Each number is 50 + 10 x the weight over the matrix's rms, rounded and kept within 0 to 99. Layers, rows and columns count from 0.

# layer 4 MLP down (transposed), 384x96, rms 0.272, rows 34-83, columns 32-63
47 64 52 59 62 60 51 47 64 39 48 42 54 45 45 49 62 47 68 49 45 46 61 42 55 26 70 37 26 41 58 46
50 44 64 34 53 56 55 48 47 47 27 36 48 39 52 34 54 46 50 47 61 50 48 52 63 55 58 46 53 70 51 54
22 63 54 31 27 59 49 62 53 38 60 53 40 49 45 48 61 50 58 51 55 59 51 39 62 58 59 29 54 40 56 63
59 52 48 47 54 23 65 38 52 45 53 37 62 41 48 62 37 57 54 52 42 37 45 58 48 49 48 55 45 61 39 51
64 48 69 40 33 54 56 28 55 35 65 50 35 54 52 56 49 46 53 52 44 29 52 42 61 66 55 38 44 40 48 50
72 43 59 41 45 40 26 43 44 60 45 65 56 36 66 60 36 51 44 49 23 43 53 50 50 54 37 36 61 44 45 50
60 56 53 46 47 40 42 37 61 51 65 54 39 49 47 45 42 54 61 58 34 57 44 46 65 53 46 28 61 64 44 57
41 62 61 51 34 55 47 41 40 46 54 56 34 45 53 55 61 48 56 49 40 39 42 74 46 49 50 55 47 46 38 59
62 29 44 70 44 42 45 38 48 50 47 52 65 51 35 57 53 45 51 42 36 74 72 56 44 43 67 47 52 44 54 60
49 59 61 39 47 65 54 43 52 36 59 69 50 57 60 57 50 65 49 58 54 62 60 47 52 51 39 58 40 48 42 58
48 63 48 31 56 43 72 29 56 52 58 53 36 50 34 64 46 57 37 50 54 62 41 40 52 56 40 57 34 61 52 45
56 53 65 47 40 42 43 22 29 51 61 39 55 61 64 61 41 33 43 49 53 48 64 53 39 39 48 50 26 39 37 48
60 38 46 48 56 49 42 50 36 45 39 61 51 51 41 32 59 47 36 52 44 43 52 52 37 54 75 57 58 45 68 52
52 43 66 42 65 49 59 41 63 50 47 65 59 53 32 51 53 60 49 36 47 64 64 47 51 48 50 57 45 54 64 67
75 50 66 56 48 37 44 51 65 62 70 46 44 51 30 54 56 71 54 32 55 56 42 51 53 32 48 32 49 30 48 55
41 57 55 51 44 48 44 52 50 51 63 52 52 60 40 42 32 56 46 52 49 45 68 68 65 59 64 38 70 53 53 54
55 39 46 23 48 43 54 66 34 55 54 22 40 37 40 34 61 42 26 55 53 59 41 59 51 61 40 58 55 59 51 47
56 44 46 65 55 60 53 46 30 68 46 51 56 39 46 44 39 46 57 55 36 36 42 45 59 50 56 49 50 34 36 50
52 43 59 51 48 55 55 64 76 53 37 43 68 52 69 58 63 50 54 61 49 51 61 53 48 48 55 52 44 54 54 55
66 39 42 25 57 59 53 54 61 44 44 60 66 25 42 62 48 63 59 31 51 65 37 66 50 41 40 53 46 32 46 32
39 54 53 51 50 45 42 40 50 40 47 54 46 45 39 51 49 51 41 56 57 53 50 59 59 47 67 61 53 53 57 45
56 34 52 43 53 35 44 43 72 30 51 30 24 57 47 65 52 58 50 36 64 46 41 58 35 49 74 62 54 43 64 53
51 32 55 38 44 69 49 62 65 45 65 54 31 63 52 65 32 41 40 46 57 54 58 49 34 44 53 34 53 57 37 55
42 40 49 58 49 47 53 41 52 51 63 43 56 52 47 64 42 65 68 60 42 42 50 45 59 45 48 44 62 65 39 52
21 48 65 42 65 60 39 41 51 63 69 43 56 43 57 61 59 29 41 50 53 69 57 40 50 52 51 43 54 52 44 67
34 56 69 55 47 49 54 55 44 52 48 54 40 57 58 60 57 33 44 59 33 59 58 57 51 54 37 68 64 54 45 44
51 39 61 53 44 56 46 58 54 50 59 55 53 52 53 50 54 30 69 49 37 49 55 29 41 46 50 48 57 42 48 63
65 50 60 55 34 58 57 65 33 45 52 65 61 41 58 54 46 59 56 58 39 53 49 40 41 33 60 47 56 41 52 49
52 73 56 21 54 49 50 48 60 55 56 51 49 47 49 33 33 52 55 74 59 49 56 42 67 44 50 52 39 73 48 48
39 55 48 60 57 53 48 45 59 57 51 54 53 48 28 58 56 52 51 65 51 70 40 45 64 51 50 60 40 54 36 46
49 51 47 59 58 46 35 90 40 43 56 63 47 40 52 28 65 47 38 33 43 49 39 46 50 60 63 47 29 59 40 37
38 58 49 62 53 36 59 55 53 62 44 42 51 49 51 46 45 51 52 55 65 61 64 51 46 53 50 53 61 48 47 49
52 63 50 42 47 42 41 40 40 42 52 59 42 50 42 63 39 62 46 44 41 59 66 54 31 40 42 54 52 58 55 54
54 25 45 49 51 35 56 42 52 41 57 66 42 56 51 33 79 35 40 42 67 36 82 55 60 52 54 46 57 61 63 61
59 68 67 42 35 70 60 45 54 54 53 44 55 61 68 46 49 30 47 69 53 60 48 32 57 53 43 39 52 37 51 71
36 51 55 25 54 47 49 51 46 35 50 51 48 67 51 48 49 61 41 48 49 50 41 57 62 61 59 44 58 52 57 40
33 56 47 53 28 45 72 49 48 49 64 47 49 49 62 46 64 52 59 33 59 46 48 37 63 52 57 32 53 34 43 48
62 48 40 50 49 48 55 35 64 42 37 35 34 53 58 49 48 55 43 41 70 41 46 44 61 52 57 49 52 62 54 62
55 39 56 47 54 50 48 67 29 62 56 52 44 69 27 51 53 50 50 78 47 50 54 51 51 51 52 56 66 37 43 59
70 52 59 48 56 63 36 59 43 34 74 56 52 57 58 49 54 66 53 58 46 44 47 58 48 58 62 61 46 50 60 59
62 42 35 58 42 19 50 29 31 42 42 57 58 48 59 56 62 54 53 39 50 40 34 62 53 53 43 75 53 43 51 37
46 59 48 45 49 46 51 62 54 55 48 65 58 58 52 69 47 61 59 59 41 59 35 58 39 54 52 48 44 60 48 49
43 57 53 42 56 61 38 71 48 46 53 68 48 60 43 50 41 50 53 54 47 44 55 41 54 61 60 46 51 75 39 49
45 40 46 58 64 59 60 50 40 43 65 62 54 50 39 52 49 57 57 54 31 45 49 63 61 55 42 42 30 41 33 57
42 37 32 44 63 46 36 41 42 41 48 54 62 60 30 50 54 59 41 47 58 58 35 49 48 56 50 46 50 49 47 57
48 46 47 41 66 48 45 37 42 48 59 66 55 54 52 51 56 53 52 51 61 34 51 57 47 60 73 57 41 49 56 50
66 45 41 39 48 54 31 52 66 62 40 58 66 36 52 37 35 30 49 46 48 64 40 52 53 46 63 64 50 53 39 48
59 35 59 68 36 60 45 35 47 45 52 57 53 60 63 21 36 53 56 42 55 52 46 39 59 51 57 61 54 40 50 50
28 52 54 48 53 54 36 44 56 39 54 53 49 46 52 58 51 57 50 67 50 54 59 52 56 61 54 60 49 55 44 64
45 62 35 61 52 50 53 54 42 35 50 42 43 45 48 50 52 70 33 56 53 46 48 45 42 66 47 49 65 43 45 61
# layer 4 MLP up, 384x96, rms 0.293, rows 35-84, columns 32-63
60 41 59 58 48 62 55 72 64 44 60 58 37 47 56 44 54 45 46 42 50 63 35 60 43 41 72 51 42 37 39 44
55 38 43 45 50 53 62 58 50 57 59 53 31 70 60 46 37 38 30 53 56 53 87 50 49 52 49 59 50 41 33 44
60 50 46 49 63 57 57 35 26 52 60 64 42 36 57 39 53 48 60 47 59 64 44 51 58 60 46 55 57 70 54 71
51 55 54 60 40 39 46 53 44 45 40 43 51 26 42 42 47 49 49 52 55 53 40 43 46 47 54 44 59 62 53 58
42 57 42 50 36 62 62 45 42 47 59 43 53 28 49 45 72 31 39 60 43 43 50 45 62 43 51 46 36 52 44 45
64 56 50 65 52 32 54 32 43 57 37 42 43 42 71 46 63 50 39 49 61 41 38 53 47 51 59 63 48 45 58 56
56 51 39 46 52 62 42 60 72 71 63 39 46 45 57 55 46 60 61 64 48 41 33 12 54 35 41 53 45 63 42 63
42 40 52 49 62 52 37 39 50 43 59 69 53 38 50 44 42 34 45 43 43 45 71 59 50 59 37 43 64 62 55 42
52 40 54 64 44 38 33 36 73 41 44 38 55 39 52 51 50 46 53 37 56 35 39 50 51 38 59 53 40 51 51 48
56 44 51 51 47 71 38 60 51 33 56 45 30 51 50 39 44 61 56 45 51 54 49 51 45 57 38 54 50 59 52 52
47 35 46 45 41 64 54 53 47 55 32 60 48 39 28 53 63 44 52 49 47 46 65 58 48 45 47 37 53 44 37 56
51 52 52 49 47 55 43 57 46 66 63 42 44 68 52 61 46 58 68 42 40 41 26 61 46 58 26 35 57 57 68 30
59 57 46 48 25 44 52 52 51 54 47 48 50 27 81 53 70 49 54 51 51 50 41 45 43 57 52 58 56 51 42 57
44 58 50 49 41 47 59 53 46 38 28 55 45 66 56 57 58 55 66 68 47 71 49 64 39 62 63 58 55 58 47 32
59 27 39 59 46 57 65 43 45 63 44 57 55 45 55 41 50 45 57 65 42 50 40 50 44 43 47 53 39 60 57 51
54 51 46 53 45 36 60 47 50 50 55 54 46 54 73 60 57 26 62 62 42 51 60 47 45 46 31 40 66 52 49 49
46 59 36 47 65 55 62 44 59 47 54 73 27 64 38 53 47 44 49 44 54 44 34 40 53 44 58 53 45 60 58 42
63 57 35 40 35 59 61 47 49 45 60 46 31 49 69 36 46 57 31 52 41 56 54 56 55 45 58 47 49 64 59 42
52 37 49 53 38 48 61 40 56 42 51 69 47 40 65 47 55 38 28 56 59 48 55 49 48 61 40 51 71 48 46 52
56 59 33 50 51 48 54 40 44 64 64 47 46 58 23 39 38 48 68 48 54 46 48 40 46 44 56 39 27 68 45 62
64 33 36 68 51 47 55 46 57 58 52 61 47 36 41 67 41 62 51 43 60 39 58 48 34 52 50 68 46 50 60 48
57 40 49 65 62 71 63 45 49 52 63 47 44 41 53 51 63 47 35 52 38 51 37 48 61 33 43 40 51 50 33 47
57 49 62 53 49 62 34 47 56 43 57 58 55 42 50 54 52 31 52 49 68 48 49 67 63 56 56 36 38 42 51 54
50 50 41 54 61 41 51 43 49 55 59 54 35 65 44 48 63 44 51 37 53 54 52 52 47 37 61 51 40 55 32 43
58 47 53 44 52 67 52 52 57 54 52 56 60 63 28 52 48 50 56 40 57 62 56 41 59 58 56 64 36 64 49 45
53 53 51 45 69 55 69 46 59 47 41 61 33 51 44 49 36 64 54 56 41 50 40 48 45 67 42 57 50 85 39 52
23 46 58 62 65 56 39 41 52 45 60 43 57 47 36 45 45 62 45 45 62 46 27 55 36 62 48 45 61 56 54 59
54 45 45 35 57 43 55 51 52 70 45 52 46 50 51 38 55 41 46 59 49 50 52 48 46 59 47 39 44 40 37 60
74 42 25 47 43 60 38 42 52 67 56 53 61 35 57 62 47 38 37 30 47 46 50 46 40 53 49 51 37 49 48 48
41 46 47 29 38 57 53 40 39 48 51 58 52 30 66 52 43 42 43 47 56 45 49 65 44 44 37 52 64 56 38 57
67 41 63 39 38 49 45 57 47 43 49 56 50 62 47 44 43 43 52 48 43 54 51 41 61 61 45 46 42 49 57 54
65 57 58 66 43 57 60 41 58 51 51 23 62 56 36 49 44 63 59 55 58 46 53 53 45 26 61 50 46 47 40 46
69 28 54 45 38 46 37 49 53 54 57 56 45 52 37 50 42 45 85 49 47 58 59 67 38 46 40 40 43 68 39 53
54 38 46 55 65 58 61 45 46 52 48 52 52 45 32 62 46 50 38 31 51 40 36 43 46 47 48 59 51 40 60 45
50 63 61 60 38 48 45 56 40 43 60 51 44 56 62 61 43 32 61 41 45 43 43 50 49 51 46 64 66 44 61 36
52 44 37 57 39 51 64 64 57 45 49 51 54 32 54 54 46 59 41 42 39 74 46 55 36 57 33 56 40 55 48 44
45 67 48 38 67 41 46 57 39 57 49 53 64 59 62 48 60 59 51 51 57 39 37 45 58 46 38 47 50 31 50 64
49 55 38 46 36 58 64 43 53 43 62 35 53 30 47 57 51 40 72 63 38 52 37 50 45 56 29 57 48 53 55 46
34 59 36 47 55 52 35 43 52 47 56 41 38 52 50 37 64 49 58 69 38 45 19 48 47 59 59 50 38 60 33 62
63 63 44 56 64 68 65 49 44 56 35 45 52 56 42 64 54 41 34 54 41 63 54 37 43 67 45 56 49 58 52 42
45 47 41 52 47 41 50 40 62 59 47 54 44 43 46 45 45 44 53 36 64 63 67 53 38 58 45 64 58 31 52 49
60 53 57 37 57 49 56 42 54 52 56 52 74 47 51 59 63 52 59 55 55 54 50 53 37 52 50 57 53 23 48 37
57 41 45 33 72 47 49 40 40 66 47 51 47 48 26 39 45 57 45 65 55 56 47 42 53 41 60 57 50 65 43 65
41 55 47 37 57 32 67 60 45 33 65 40 46 46 55 45 52 33 78 53 40 60 78 81 38 61 50 48 54 65 46 31
58 39 47 48 38 57 68 67 50 38 49 55 52 56 51 46 54 50 56 45 58 52 44 54 54 59 32 41 56 51 45 51
60 46 56 67 68 44 70 59 46 55 56 53 68 54 46 52 65 40 42 59 54 60 33 46 51 40 36 44 51 46 44 49
65 58 40 43 51 34 57 50 47 48 43 54 43 41 48 49 56 49 46 59 45 45 50 64 38 48 42 55 46 63 52 45
56 47 56 52 53 38 52 68 50 45 57 61 47 45 59 29 57 41 59 45 43 47 48 44 62 36 62 43 27 37 51 42
57 36 54 45 44 53 51 65 54 52 51 49 48 37 26 61 33 55 50 53 61 46 60 37 49 45 43 38 47 55 46 65
53 43 43 46 64 54 52 68 59 35 41 40 35 57 40 54 47 53 32 72 66 41 59 38 49 41 43 70 53 63 46 42